From a checkpoint of a small transformer trained on Wikipedia: tied embeddings.
Each number is 500 + 40 x the weight over its row's rms, rounded and kept within 0 to 999. Layers, rows and columns count from 0. Numbers have three digits each. The size before them is the row's rms in percent of the matrix's.

# layer 3 MLP down, 768x2304, rms 0.0282, rows 521-712, columns 1584-1655
153:546530457442481563458560474480507489468480514467511966511443487457481545475492503513564486492482510534510462443553518492524615494486506491524478529501496510525541527469482484496458480484533499488574582497512468453503
099:456464595494494520547514540499564493485494585541497627507548456486545432517548490486414497524557496437520430503484554462583494488496445527569568459513549499491569470537478602533532455520525508533459472507495534472517
095:571470494478504395470490513515457497521451485505541521461420395497498479470512460424392488534612574481472533452521518509466429471437517498464521469479505490498491498476400542490492530569526508449490576541569514515508
097:478608526525509520584490534409507459489464506506449451470445513537602453449451487523445433518472493444510510510475603472511448588578487551598505520540477496514509531555508532542486480486520482523541469507463486526475
098:497573492541516475482468534507523536487456511387500560514570500442498401488584505557449501473565468550537519463570482421504458523406484559463556390561506508491454453483539521507435478509485486556505442482533498463528
101:486559422533478513517516484483488483470518458482533437506528483605592501451499460523532547553575559525498523478520470548477422455510461470551470543412491556496544495500605583599575504493512469510448491464509508537490
103:495575463521484509493530507459523505587436443475500388473496438496529571510502549562537465494512526451445456454576507514453479514479518488528456455525497477469519491540505448533550461559461448491560471526615454474502
099:473487509490496496451455459552461527486468442472434511496518423572466513496504602477470451427458538493487482498418466478519527473434510504544470456531508466534482479504497488500467422517508561587522536485485491529501
098:474462518610506445510522471574538486563516521574559579528454492512543561486444464508360507495524468458462483443549440483518537497467558562494510503528565461450555507526424471554495549450483524513465488471524488533532
140:464530536579504471546523493534447637489552522518483420491513506488500498581488391554498503449529550495450521524509470495547496431559546526502537453473472528439416473508514513544565499575473488439489470496547506515563
100:537493541520530480560417503488550503488513557535524537548486437533445470514476505532519458442535485547518538387523522481566421541470517535584495537443447489508476500526539500486455484527500471498517562549520467529470
097:438440540518481491500527460489503486462520488534516492527522421576462573500511476511453349463493555475418493556567537539555458522473522432479369507478569499559410486531450471520555478502546520446508514503524508541551
100:532489576561451496455499450535469553549529427448540375480504461433608471522537486530431497455517520493481442552501541562495402547537464488517471467562497525581573469503541522493499475528515527513533443553501463486444
106:556469529598457495536440491496469476454557475508497348509536534520541526466518509447532478560478514544515559456475549514544563439482484564510444454441466531519441518528575513522529398512518495485492498460454497552552
101:505394475429474449467527425389533471596459495530459515518550493509517561492517495517524532502492504492404483529457514607500540449458457514547589471540507458556503494435493443477454544471510499515516467566508465547568
097:544514580511486474455481442510478499541489505480531476464459409468608465447565452557549518481544505526519502466488506461502386453531482501486499561482447533489517508471536498512555477427520523554485525526501487462494
100:498543453521559458523516475518537567479534511489562356441515501574457508464532479503513532520524518441496485523510530486425499466511496563467552474536492511473466503492501520459563544449510546554512429498506420488475
105:472475509499560434451470470450527453536457509505503769555542535467519501484526541521549458494481419462426461614522546528501573528470473593476462522470540465512420527514476480472485556508498561529556480500483476544456
100:498494548449484490513542453503469521465498539525564472489448504543486501517566463456487563481457431490443516552507549525445580462546509488553524557545555514515534456578496545571583472496454476473426520444494490579487
099:575425472572573490428522494500510518519445503483521486523439468473391493445449546523527515496491515491499458459523544483493466472424464497473553496465510514487471478491501495463477523449522508490482494513459480473480
099:486517474498536485471519528592490497526423527459537467540492495472568530479503451494538475507514480512546489436431461567476487471546451563533520460468645549553431504510415503502491519523510423456492477515532559475427
101:468421535518463517503460490395492433538454474457528385519526395399521599518619500498485397574550580497474556421465465482533501477513529504582520529544515516545522519544483466466490536506540480418512478500553508511502
102:488508520495522531444538477554521468461572477491518410434430566421464483502465533481519481498506466489511477473496536481490545510469517515548488482549510504512473544436483508493473495446514529475477520522424452497495
096:503404479571436478528473584496467443420495504501513301503507484399502527515531528482481529486531543442470491542598514506555514534514463550514490519551517445454468480491469504462546412481415535494493541456501459482548
099:560474463460582533480492541524574524528533482472461515525507539467490542523461513455507433529464557452513473535517528552514537472519462540539494473495498544523522549503481439567468554563529517517516503513533420508562
099:536552515509540483458456437539507501443472438581535686491521526568443440478529452526475543513481516511496446480520532443564520450467507487457537439564478507497517482474528465546569500515536602472578433530509503517553
097:527528494424479489462569530505533497517511468527557628543521535431412593555506466505568558415467506530540460451506464555540559459496523517533500569487510508512495450589474550494482508479539519480546515420484592434514
101:527536510562468431560497503586455430520484486538483437477497439526519441555477571494469522532528528508497573467536561554566459486513474452495453464531572581480455541459539420441530502539503464589481548537471461485485
104:465448535422497577508513489456566438554540560529525459520503501466571437502489546532486478503430505555512451487481547483546524463482501484514467430567415500495499536503537469513495463509524510489535519511496544540478
096:525464435479506504507492494560469500499467530525469653520518513564483412454513532425549488441524537474556481378523458392377474477425486490389512449537491446505516478479486436462523523551546508532461520574478430481515
100:520537486539559531594512479453486525531524505477470574462491490574456467535500453508523483488496486468476499494458464537490475471452534491555572491494468553488618458460497522552441520473522513473515454437447503482538
097:466473474498520496477513449503484479515544501472499574439585572496439505492495540453428467538534551529560457472482511516502573497560464446513490466540526483504457495509496483500485463491536469496476495532572475495490
099:541646520511528513519529549494497547625561518456497445532493519493496466502502573504526503530545546518476495446537582476561445503505422471503480486578497511525507469576587507490573516527462427511502479518483475492459
102:478518460445504523442482493518483534468535535550443707472468455457506431439377467502467564477476504427488509457464503503472455509421520516475519487469489494536533415498478504545496535465464456525485500454493474497532
104:475463562520463580433519496524561472448484609490485638446477547512532496504495526548478497500502471509519562470568460570478462485525459512520466489492477504453470438485592581479442517549477478489407491492448518602513
096:491468540435511498506479483457519518452529459478465584533508578515502490539530524518548498488530512521471427537505504504526525426503526453530532485488516499508376468486418530508513507504503481413513472476451474489461
097:539505522449524467510519498478498480529480437563611467492503456444487513420536495470494466467523534497472449501466474545486499464598490479499549477442479434532526496502496477466486486507503514505549462509439443505548
098:497460477517360472466541484512500528489544460515479375497546504526570572440488493466498472501522468476492488567478461517553527420451503436581562576404524533502518541537520508485417502492509496514502486470452518518429
098:486437496538497469507485473487498549569485472420488481476475520516521512525514532537513477531472520457475502532472490511496411513525446476503501530468497517548480502521543511467481482522537469471492544492466502486514
098:562506501512553485416547461547509512526506451471536533467529506487449519465551493507477551521501514495499491540491423499558462531509513454557536537537491509549439493474503504429557517431473468451461532431471551467567
106:463551464513466489481498487582508421508469523489545471544464479520471595500507496555523426492501473557557475486467569510476434514505476470522426439463481471509487491490524478505462531581461518423484438464581473490527
098:501520511472555474465525513518548445445506513554494473460522519526522475522482527579482487505478464571436499474501554480523499463412561515436505472438433492478466531442508497513396477541514559523529530505497546459471
098:619471485533504468458529484487454435454473521574466546542532506534554529451514480534412521435542482552466547571510467490486514485496486445476515549479474494502548520512447549464526527508483533529517512499529520486579
100:548562454478526496471501437519519516519499474568583468472494480546513468438509536522516469519495444446489445515494490453548459462453479482518460479461529524510489498487496554532477509527478462551499462540485500518504
101:522523515508542559435541459508478539517528401531491485572494448477483531444480533575533491524457454499544489490440485458486491462541533582552445513480529541495434541536507484476479521539533424531587479542542580446447
100:515591448526400492493497522555435508567550494534433479515541491469606561462510565556493572458527479557469444593499546438504476504495503458552532475536528471517562525447565490504484493546490495507499429436526481494473
101:530486526516483479461462573498471507476458506538451586523519514366428498478498573527497523481547518488509540508496531498498462524468548557443440487511482541545517485546521510472574472469513471423497500519488472505516
098:527518495505497484503431465421469491534531447468486501485490499468533498536530562493500592507491533599457542519503432499542426496536483480469451474510544526516447502542487485477514471541493487513527513483513482525553
099:504531480485510375503523509447523479458511457524581498518479475556522482481479552436522542568496435457527518519504449510469514452449502561475441454538528528444485531502550485485567475496470503490458511561516472479480
100:433536476478492543546507530457485479446502489599503671489546569545486557543539540399474478555510453455574528465539572490439519570523525533527439420464535568546459499509429536511569389551560421492480525475582464504579
099:529503559506464497494445557544480460519502508470515465469469518475461504507561495473461401474566507482447517495566476486421505543520457527494466515495496546552507568519437454490434416505534521544460474523471460448524
098:523499536569462556509447492507505500513508482580510474519516492472550448506517552495518493551504545502498452518541430474540523526496514532556455503495535445497476451487507500426551552500446548512525545457528462492492
100:507505521513418535496549534508525467478531494490518435510559427509454474441546500528519456567512468519440504529456535539524535516508505530452508479454481425510519457492469506502458515474457552516515641468471443562550
097:505547460547479532527482456481494501496549494443469480551497428526441492474466475606494459477542455486444545528518519453512513458486517525529502527452510521558493533537574476510523569529450498463509502485453562566485
096:474548437510465471411568512430516439421464533518521527477489483540491509535482451449531487553404459473411473391478525464648508517518479508499470495451521522464524478568515466447463498455474421531502514495514546535459
095:523494497430503499521481476497525424528543465454530460509454497482426520474501443512500480537478561497485501429482562521560495487485568534498520545501456476532528534506505444464432469559531497521478465492505464531511
100:517528558462524512533554481547390490543491519464509513524470488428468554472504523508512532480535464522508501488512486463447533530450497524526512625499484507451384476502470460551529448464461560442538497466516579533462
098:507546529504543479488490527512515457490535507509502536532436534481550459511546591491526480533481401586468478543443485508556515605474508527464585493516521433518532439477411475418539434473556573535573506505451499564473
098:462476474516524479498492526477496573545482496492459469479538510519536527510517468509499437555509519467445508556493480609449545532569479514498448502532400496522563456529483466473524374449464411509496551491547492613516
101:545469486454503496531490464454522459432529472484499534518600508504519547524569422475505593426544532415545525467509424464513449466531471474521465495454485488440424514494525496518494439498506482463488467484491480503512
098:466569481529420471564559541548457479484466481528485417513592490446530512509441511504490483504489459508528473462461431424549460560585431514451528433524420557488420536434500478477537454471455478519485517480451572472460
098:503433533447508482472483481501512484436521466508488616487495502578469537433468528443539521577499481589458526463487472468527485444469497532475481543521529574527596508467503562488484495443521513566510530472518495520490
101:501493418449422501544471473429471502543470560506522561533551468505460568523490462466422537464553460452489481492532522454408558480479498423572472480486488436479541571576450472387516462519489571455534552523489518499555
097:486527483472500524467481467551511553580554525451532402419508513482581436428482558417523511468499561469492456558465512502486471419554483531496492530541508488502497535452509533447511432483438513490522474431547531464403
098:572493551505512518505491466531557453467502526452466484487523540522499444540540511501456470563483517466484488588499576487481555562585467466463526509537525491503469489501494510515498475446460460506455520471519537506523
101:514530450487566485446494509480516437427490457468465577504507545496478533517505455507559474472547534603493494513511482490530505587523518447499501516457550558538492527553428549549553496512454563538514550468429478514582
098:469460485511458465568476567466508521488456444505504389479453492508483520423464425556458420482542512483470536434454436453586526508493539497489430536479469506487471391502542490502574471413511457494491540507471483495446
103:504492478563464505469485496482542502464521540518481511514423481530435500478508472412462510641505544481454462462502534450530565482500535523536518499487510540484540499511534446476478558520509504459510525478494529531471
097:440472467495504528516479428482532456542548504382530522505494501491521527462482517463500528464523500441577548522455535498557502551468498491552492504479495494506498475537518559490463547505501551510558526472592545515498
100:510534524502499420497471497504436490434449525517451472542502466521481491472524477467485581524549558473473541546483545515548530530440538493501474421500440466511564500468495488551585505531520499419497506461521432522620
100:573459530474419466458573531530448496559571435542534522515554481533521534607549568524511541445518538526461417515595452541503453532488490424447400452504535526520485489509510531511550558511514492491522521478536465533488
101:449528537471510495573534507469566495441394483520534595514576449473478490546520505488437513521427520439501483428429443500525510503447591576461477459497440498543495391582494516562496476575524493519546464479505479454533
099:504497529462520465457518491503470416560464496533487615439517625468502482502484519476496477474556552479521423568523438504524451513450540519437437441448510427468529494456459484532450488455502475553503440500532461439500
098:445458573469482512578476521501466441596435457496506542463457550467481537539493496521576483547501447511415523510510482525480456515412480512541463444527502456502498550509510471551522501505515513536520544485460518565536
098:497455521525489562450486454565470507539499536543500466530511527450555441529480491542488504454520445505557471522510512450565432448571523530433468468521499494485510472469515578534458453508487526605532488530551481471475
098:447395553445531489528447469434527503526478511412499537476424487431561467489489469464570467589505521400500490495507473423471517445497545573532475461455500512455597522414524436563472433491452448607527468458438462548450
099:503553520440474503530522513551510474468498480444543561485454426441456522484437494523428513550555537493451530484524450522508440515542525509499469475501505527563495484481535523482453506495514509487519537503521566489526
100:440488511461567567487507556463607485364485539475491580478472603478468410462462575456578489539477459471485486492474524445500450551476484485519559522508456497535473433493455515530498552440496567518583506570427484529556
098:512455517482548544506478499510560472436526508465523478506534477500483455595570559538512517522545469471461491514431532491556501495563506494523550520527488540462533472423501424463590494483476525568458520585549459391506
097:421494528521522480477461478476508514518464452506501491490540481518483529529528488516475514553468479601533521485450435483474582519587541496555491574483518533541473529498524513523527477552510531512439490520486497594457
112:561559529515449502464498524455527498511528434498498724506540497479563473524443535516467530518515469487453513505482546605487588531466495494531474498580478482560513582548552479560472454476543458521606576509483452510557
097:536452453504470457494487459472487505512485513503547397466645476477523537507480476485465438533582508462486430510520527573489516506476541539490468523533489446492415509529501467487559445466464474460470488522526485435472
097:455457550478464495491522558530536513451484545547518424499545476527521327515508470499494499486427481474481443549523530466502494517528507511494557466481514436548567545552575472512463503521506513491529468525480515473484
103:541460514529459526467516416467474471481432446507543650426487487593489493466506474504467421470509539592463523475503461586459544544508538495450550507538480515511505519495460480511603560480455565489474552546489528454560
099:535541506514451541555496447529567471488545492568517556471503503520445527464528472484541513502574435436515533485492467536474479545509551516470391448494449528541532510492522509554496533509461521493472555571472467480534
108:517440494471420580520496560456668485490466489419497511491524517532539474496461462490554452483500421459495520506453495554503534531459452482445537506473484524526547487589502469422468508512532570415464475493462472542450
097:533515454482508538423507574549496474471513439431442553516517509507544462480467503515529471462506551447453576524430514490545504504468455514486459443528518462514529438537567494491525529483438586471535506480442499348519
100:477524499580456527445513424533463489408510525549438381513517554477427570421531469475507517520464523459535480519534496493526495521526530505549482501515483482486530494495426534501499503517470510425504469432518493506583
101:552549447492461480507480592505449432498552489462479519471473467470448494504486529462502480524560568514412465452480503488471534503566479460573433454533569531514506395536471512448594509592510499495501559516535510376458
099:540513507537509493525455552520537474509578511432498543499475524474571590477438461388529498544469503537519512495506539466434527514476497425439561442541522502493497501540459472507604484543492428500454526448502457518492
099:463597557561485461497536541420479474513490503562511418477574453499517518515428528515497502440508581501531432506465571458536489445582461486505567470436460525469525529485477515500477462508493515520552448543595545453528
095:524546563600522465500510492494450497509503535513496501479458442411568511541418554523469519482510556564475515500491540550493516493536504498548560524483620471441579513531492500488433511544516485484493603432520526436453
097:540469529448471513377494462544484492496510465530389474482512411470477547472486482530459536546589560495493498481513469438551499588426485519471470521509516461473509554612436520528504555533450476555494498464445465549455
099:510461549475494512502532481544496600462495458545478372530551542477576494514551518491500552436508532505459430496452498477579453470473491439536594551461485403515526421460427394514546494489462572499531552480500489445512
100:463558509474445521537474507534488544443477453482514534512511479464492479553521508557531525533485537494491494539505499536513504574447426473494581436520453495512488436565480490488497504496474446475487469472532518506453
097:466536503472443434425504564497502458504527481502471377501445544475475521432473541481535501559457482471521475460541502555508640440480493485541491484473441500471525539517483421531560485512433506503489514528445465503507
098:541462521505468527530469448500534557472480504544502509502489464525488521585524503580515445487525607558511500547443502525421524502495474475560528488535491502471541469558489473517509478540494438526494534522555454507504
097:505491489497561518496518440492494556537498455547479479480490487466487546492510520448418454472569487485474513581510506495468557467510453494557433480519499520502472554461488454501526456529431545570478487563508461504480
099:469493420403520501536522514457500540446450453529548459519462531552482419521510535521583536450504389476459515394473492517505459535406486489462434540509510496466528468529507466481535510531538537511511505482485411571519
101:572558548505549516416520519521590530547540401480523513499523491525479471437471440403520524467404440462546490568419449457480514475495460487492482552474525522517472490510500540469503537592461490533492462476519414517492
107:466550510496579507540485505496470505521511493554547583491517473526462504436524438536485494544553564526525534525459523494526553499497430514513528504529520546475473550545498485493473493460546546478505548450544488524505
098:507498491529512552448471439463519495467504498548549570461410499497489440483521492452465465432466503446472503508415492491477459509488450520506514468553568484538461462477519537406492541506464495581497516466499492487448
099:455518492503542593441479442482518566475525514494489489497485493436485543497426548513490520489457517436513534561529494509513550474455571462450493471528486446479482478605537494584521493616497537530438495558485489535559
099:495483577465562466526460425535523503478527479476501465513559540466543543470481523530556540519454550476487460389527494457433497455509501522511432500475537513551482528543553498456477461452487467430456516491436447479551
105:500510481457532541493528491462517471481492459420467839574510505481420545535406544532470459543523554488486491433480491510529435483468539497534485529469537511475501505500502474524430508514509555605574484557494513469423
098:507515421589473520497449550415504511503481551503483531495541483476511514506415538604490491477486545456511570440443455466522458552472490501575537528513475462505496474543568438596478529528487491542509522527515449539468
095:434464524485469475524558589476481497506452498523488468536441567427551492540537432518541558454442502497520434534508505529528418535469504456485507493520449466557528568518476547475495538444522497503514478513557525486486
099:490432522484492514483427530497557490562546508504464357519515571484568496497451563561535417522478491551494543491398493482536432519470484458492506450498509431509447465490566514516424465538504537438473551460491487557523
101:590454462377477539488468547548467465394486467413468688481462611437470547574504402525548512462469513450565506463496559505552493503483508542545522440537482503486481502514535485498475461566503539550529507480456496478501
100:472608547495559508512491537486460535585481490506475474490492511506434439485501527479488503487544485515578505556472529472535512522594525500465462467457542425503609481474504511498514537512505527535511598467531428497500
100:520454522428517541478555500550538564560480549540562194525520570435563473585442552510464541501452493468603457532445546479482540490516493443460510508507510477526508410464537509486551433504482524495521506539474471465549
099:499460570483437493479510556486487525533511483489479607556480526503505417557463532488485479455486509572495514525585455511503497445449470539542501484496477484550473526434507550514578479502470529430477502579538448528486
099:522557527461460492497505531545582542521527492494546615538551576505499618441479534458547540491529533476479530505520497560482452575506477477556479468526416435502419531543514434505521529485481516469477500519434541465515
102:501496482456455550564508499487544498494496558527522456535593511507535531497522554482452467479486523533495471461412427482566489408507462520528498570525482474517463447518446495486494499551481508481510538547520501487429
097:506518464443498491529502452563445470546569536480562609471592508469586605534415482487490514527528510541523526512459454435553542429559508486479538454505491511507387461492456474544546461491530454531447481489459518472498
096:356477455531460516539463499522485520466510543458457607447460392537505490469515403527547489552543548504522539551544483577536504490524540492440526528452527484561546499549570502546492545544531534444543516522553491499468
095:513500527505544536458507537479495485459538518463506284489496511559538507499520541570518492538587543493508441501529460456485533531505538512438457530473444504473424463478465566515511554470496426516486537487511525515505
099:620494508494534473521532531524494424514605455518462266528500557546497487512536451507543475518467477480466515493574460469531538473497533532565528544465538484515426478493528595507507493499531514533451552409530477495453
097:512512463442473526453511526469435547522551483500528482546479492546542546605524502585512433548493477546445509491448543556491569466517489491464513524496529490525455546503478528497405469425505448449474490521446466493485
099:460545584415553482380513477433438409449495562519497460494469558473464515486568486504504520509547514479513534534549554486502473513526506536472491498542549562481494431547576536541584505523488479533524455551501530575504
101:519528471427519537422521502504562466427504481497492342521448516464548449503458580528497554546499450457489526539502468543489492495497552540415528471454499478523534486482555537572500516524463506516490542531500545515490
100:557515456545450422518538514468509395513458522521458513518553472514505507517475489445499547464472543468486478601446506468498444520464503504498536467484498550447458477414404506473546540456461537426452465469533513477532
095:494577459519482504479522468483511518480520533532438545473462510521521555496537465528503546520501536460512577445511513479430531537550579520508546419508481587550485522510512532519479458416468467497517523512527465573421
098:450463514493507525533472471491546524494515480518492609472512485435495510570531501490478504494502497473502481394516571514531506489553511495514520564512446472473486491519486538544483560538503524506458442513511491585511
101:469520522472549532502560522493460488531500473484504628493441491553432541474506468502476503563446488470559436502453500439514551447534469546476470554425511511429517516435453447480547562480520506464500478508476480572472
111:532506473545513493478489530552412517596506524444550382527484491440556515510508462453498461468485507468482425597515538431486528575507516465426512414539541465519471572513481542571560495504450422473460517498534518474536
098:520471495526508458516450507554535393472517538452466543497462606478543561506552494578538521466451439554521504543413463511481479465510536487475524564518459525467579547470418521514522512510519450544523546435494495581533
096:468523503566484491494459496560625560441518526551475385536453463574508470565513482573517545582486544563510500522450535521435490486447554507449449480426465523475570495441450442490564526437519563480497424498490464529469
102:518508498503478558484431491508487537530476524470474765509510488450477498474489514519543483483462444532474459588502440493531591498521426478587498511443552500474410541474483440432428479465482569486508451499451554433451
096:501533426430561557500471474532461558539480519470544534480496447502452517470514478565528556443549521401488444404491451499528453459531526524547571499476530451545504506491508504433464482489493552409476476493551492483510
100:497506518542554531505478498500513482532517486480505653528492522506576489558467470479563457529522536479552553457446507595504530494524489495571451458491436443505573556479489496527576515591475546401519491440439494541547
100:539537540519523452536482539512524432476598493518486467505462505483505504447496536502546512496531472435534503529560455527481476548534519463479476441481476553543477467473500430485561515538477523496510537479442492558565
096:474482442559497430469453659591485455521436491544615442482513518543499472534524496487500529553514488539466515514473480535524481524484464502447461479469464522500520483553479506508523500482535490495501462482526526457533
096:531487445485481495569522550532441554506504469509537528485430517525469501498504562524523509535497517503449507609541442500489562518436560397518522511548527454509549510511520483504506571527498487452515521505455476517448
102:470486475434604485469441530500534454560494544391451539500456443418528413550501516527560536522535441553454502496525507436474505511527516502616567443515486462483527485495482586461539530512493561519499549555569471510503
099:507471531517542527527481500430489549484495431515484507502574352482481535471551489430506444487552494455469497601437486547468496470596469453524536502545460558496510577569570400504498504500487521447503523465501514447505
100:525525498543407513449492433481491555499478472467544333522465545527581529484492520514508510558465534494480463523522536447445484542437489515506526485502519501509456466576521509533559560483474536500524492555478548485494
100:473540507474443523456464480492530496505540515481504535514500529476534524548583526458509512540492531412581484453458445499460511556487494458435515550450510555556460449507430430504486510479481396499488496496460545505484
101:474459497452504492474551468480489493482506511411471485476439472492386494559471454511514517479498476454486448546500490530440473479471480568598532420542515504472541490434467574503517502527520492526459529519492545590454
098:498476491513479456496501494502512425395543484527547447502503531485471489408475481503515469551433596471502474598466496472467461492507527481527498483457496504511449531461505505418429509532518502492516564424535542484501
100:512529498496430479508471549527555544448536504477553547468521535452432398585507468513517514498489484505521525479503524481491493508540506498489476473469493562509510483527584503460518509457547584534454464471540493527402
097:459464471568513510477576412497549496520557502521498357481477490478544494496458373505500509528520480472482511542512560509524450451484536474501482494439568494567566559434487558502429536558484514535547559547498464541498
097:427440472513468520498495494474492429520492539521530550487482473502477516526378405514445465476508451447521454489437429499467546533555554506531532513538486568536531504501464529508505482567499599473497489434477568506456
098:497524518509510482535527492554475509483507526604466589513496476485467537468433483500498518456514503543531476436497400438531540419468476460535493511505479417468650544505431490531517548493500437548509504503518489439513
102:419526433513512527549468540476501535514464566533489306506556532445514485453527583535523554508532475564586504514437469545510491532456441487548519488500510580436478528528487519464547499522548524476450495483514548530507
101:451534530540475455488541392453528469496486470518522425500558420561544517488446444477458515481551561558538514479515516462597436498474514496404462538523507499515503482557430528511377499523492506494482507453442481553468
100:538491503546518528500439484486504498502546495559485564533543514585421456498487605554484581558467408488455523423448522450460535467467501505382526488574447539538553447566500473410421433414492468501511499501488465517480
112:516501536545467562539486555491408515476600535586504417468520469523458507583443495497436467513521527564496499511477550494502565494478520490469446486452565460443556521514491510531473483488448475542488494505483523516428
099:491513485517497540545447456432499447462545514478499312540455561508432496534525507464458411537496521520477511517564473509475553549534484447459561529447484455526509497507494511524600523450513536511499562491435464492523
101:508518513459529522615424490534468488495455470508494580528558481548378481432464433471522437467501433515472519479504485587515528580435539498614511591453512540496480589571519530451516506544509497531513470504469498491477
104:558462471504523468495496472440485465416537474463486670488438481520423479542485472489589475547541420516516473488477504578497496479502506464485526522480506491489537510535522476533526496541496497515460638565470449484466
099:464427424493553407451503528465509451517496519535478475486566532479523575515514483517460473456437438467481502602487523475504525463488482458535510538522489470465560461495464430476629555479523549480569545508477453546537
101:497480394529553546491515491413516505503481472542447416458447518602453511566474455487530472497508504498536484508529556486503511534395462497498467510476525522465447499566463510490594527422493453546513482519508478451518
099:521436561505510489447528443442566522604522530484478585503451504455487460441560503475501497464504448550450474501507559510441543469520512460593536476465502528444444554577473551515384514544553565525543480463536476491446
099:521553485472527439499503504505490554509501484584503444496433523432461507490454429578478605462522506559459535382462524449476483391516555535548540583513505486535409467481466550507547563448549533469467443541465497479469
098:503456449512518492541468415496494455498390526493431481431527511505475539454514447548550545475581460524510515536557461448473449478448544413480580524510470491522534556485487516462547496577531475467491494438568431498514
097:516412535478513525519489496495517512532475552510531471560484506530448543382459588497575483539501479497512449491452486529442503502494503511568501532464484514452468490496436534535433503482520491454508411514486467514525
095:497434563563535446445514509487558511507454462512495565492457520496467466465453508550495426446461499465458519522494404542557605448522489466538537523532434534534478529501492495481425435469446475501480468512518550456547
100:557550509470466389449497415517470561496506494552469519546570426427498495479542533478551484562516447582533552451517574472473458493466536504442470473508500445456539480453524504458553455452504545500499512574465542477510
102:460467529522509467480526525541519550471471426477456503493522524472442496536534532488493483571396568486500475502540489545490490483542472501504487533488476447542505522524518501518448493474507506546452452443477463436580
102:442479529479540481510530431515431446516490499502483610466465511500484487427485468536481536509492531488512450375408504529566490433481512499505478589528551442494457499497501524481470498468556455486496558578521521489471
103:450502609525470502478434519453433585540587474452464608454449548510482529589578486459505562482494419504486506551486577529498434481497547524462485567508507423538491483443580539531489463393448499429563504568541589512516
102:537446560531481427536547491476469498471493517508565517564537501445467520493453573512474522475514507481487529512495496483494543465559505451487489482526469513480432522514521457481491514503478560467551496504514538564519
111:494453548471521505485442519484462480521529499504465631530457498474461496496464508505486490526522534430508492467462514543477479501540560527544465519525493555554499451531489546515511543453463461534513469544514510502427
101:520433519514486462475421452497495491510389502432424606505489502454474480493512523490476537592524470447500460545469504521505520524441541461480557366500508541489481474506414492520556441528522478496509426575491531480504
100:501506513486523462570509432487451492503528582469488592531468499486520486454518499483487446492542613482523471554514436458516503505545542569464525515516476480484492564488519494532413421517509536510517507481512480512536
098:501472502471493529519545581480549508470515545507561391508447563594439506485504536548498506507511468519514552567508505495473559498482564575439554494525460624520516462551540513523454453524537518515493496437561455503490
097:484580513438534462493488516501597595571481533495431610495468569525425447483394544519522552517486502562418499490531538468528451483506514513500444483530538518533480472504590446524426452511509564604520539466518503548428
100:544526461501530493488443550547513455471489514494498669454478599452529423500524476438479502540586455497562453471543507423482474526594455491529507505486459457452470455510548523540508540480470497525502453564484559480392
095:576472490482485518525516494562455508524518488483475599524558474564500422527542532453397524422510552469564554561521463512483448535499459550446499488479535538475580499486447536497474443477515418443568515419505544497549
099:512482533438492506473467467473557561475454514487539639494553476501470514476480491468549523629503525583560537506488545500525491520511523489451502458548552474531449541537457466496553454536503481485482504471455528513466
094:492459490417513420518468486443520497555571459528559543511506479554539508542447521498550521483487429562483518477472480477487466465447506515542568494540504515530511473447583432521387509564599544500591502500473495430433
099:527566429525570506467489478498475559443516479467490512432517498443463493471525484467446519458501511444468445528477435494443502492523493524476471432462516521512499509554462435486492533530484539484471462482494527512501
101:486450389535525449467480473506525369524453502563548538490529453483451507536493491553504485497505599491534587438530548489502478496565505443505521452519486497530495530515548401553511544545496537484500592564440518548530
105:483457507474483521421470488485545486425546527476523250467494524477487472503483541520516464506456462483493525505562441528482513544559471554513503540511530442463508413496486535447422453525514540616542516513461516532463
101:524551456520562495460509491498446498475535480511478604498489498449471430426500515505504509563564527519482485563559463431536551554477543553423467453512495417456505505512486503498551518509537521487508554467492475548528
101:500489512481513478526500517512501486491537567431523517514527504492507594484497412481500501447456535463480472540466494493578438495502451544501456460508607405466523528489489539490440521588558546480494502455563507492449
098:474481563429499444561477536492586534540547516606540533457492533487530432539538474597501496507537534502528494481502481480555498474549513564412494565491459520511458452451483519454541490502495502466491527423486528634590
098:526470460513430536477513540546524561431514485546536352533514498445431457558480444503495416488443475445460501536485431507478495471435562514550523462566426453530530467494472511488540510535505474555492463487503459526475
101:480520500536523464548419468529509463478427492476583548458503511506493521593508413541488554465490496535406509466474493477534476516483482478539558528406505477508501500556482472502428523525467483498449586489549579547509
100:477507525491507475513496490533505508486506450517463456468454479568560525497561515546491505460463473485475548446523534494483456457522515542473356455482491567552529476507542468473401521462521501549538534427516447524507
098:496546525542509477494570451446515566461499495457503488575500507476444491560443460467482443535561511428486560523541449567550533470496544427492513463507565538478474561532501457504454515510469505461555485510568471500483
101:549480485521541504493520513454475458552454505583558699514452601529464443499556550508422566496505492513497515642511566539479488467551511536527480539502492490420420545494473494508474496475527460497473478532479515409499
102:453569543475538454532537469477509489519588496552438622446505544481546480467512516537536546424522552565479406554539482581479531529547519523594511540491505479526572510479430552455459447451488549471549551537522470481474
101:579473427568550557517490502566491451542469496515535550509476528470467527542551486539582507513446486502492467561500482480454502481514444532573487534451478515519500525521510530511439475461490636472534451490419541484448
097:539533549514484512451509503533474537507504488503486564506518579437532581427482486534549488524476446561537508556480538516493503565513533543522540456487445511501535481521529498467507584518470454488507521491575573550518
096:472539442509417519442536513442512495502525504518460330515515461482582517478552591475523531521467436531487501506473593507524520492472539500369514457474489589432541438478576520551540431428512521523528502557504544497556
094:502463561446513553491537537484444561491475508393480556567465542552508500527533503529502454541396511514520555500523484502593480506523476489461512446563521514463514453529646519524507544538468529527463505479492589567433
098:423515412402467454540526456548526483455488534464513544525505472509581519462539588500464448468500420552542479509475548480493580529518474499531467501660425579494538526498463559506479459531457494427448527463491519467543
098:488539544506510531480471534535531493556421562474568638463542491480536433442477510538544469541502496569536404588455455577433399538507511464532506553449476473523493489469481545474350543484547498460479476551543561461495
099:584511471482534465446466527457476469490527493550589386486547432484498510488519552416503507525523513487522514511461546554542503567473498514502472503509426488444512481541463528461492514548556506485513435468501550486518
098:530506522507515514510472535449488388580527518503478481513515498563549495533438539489555504459528470566474501567520441513494426510526487454523534507573506530512534577515476482551555505457520452500504489481579585549482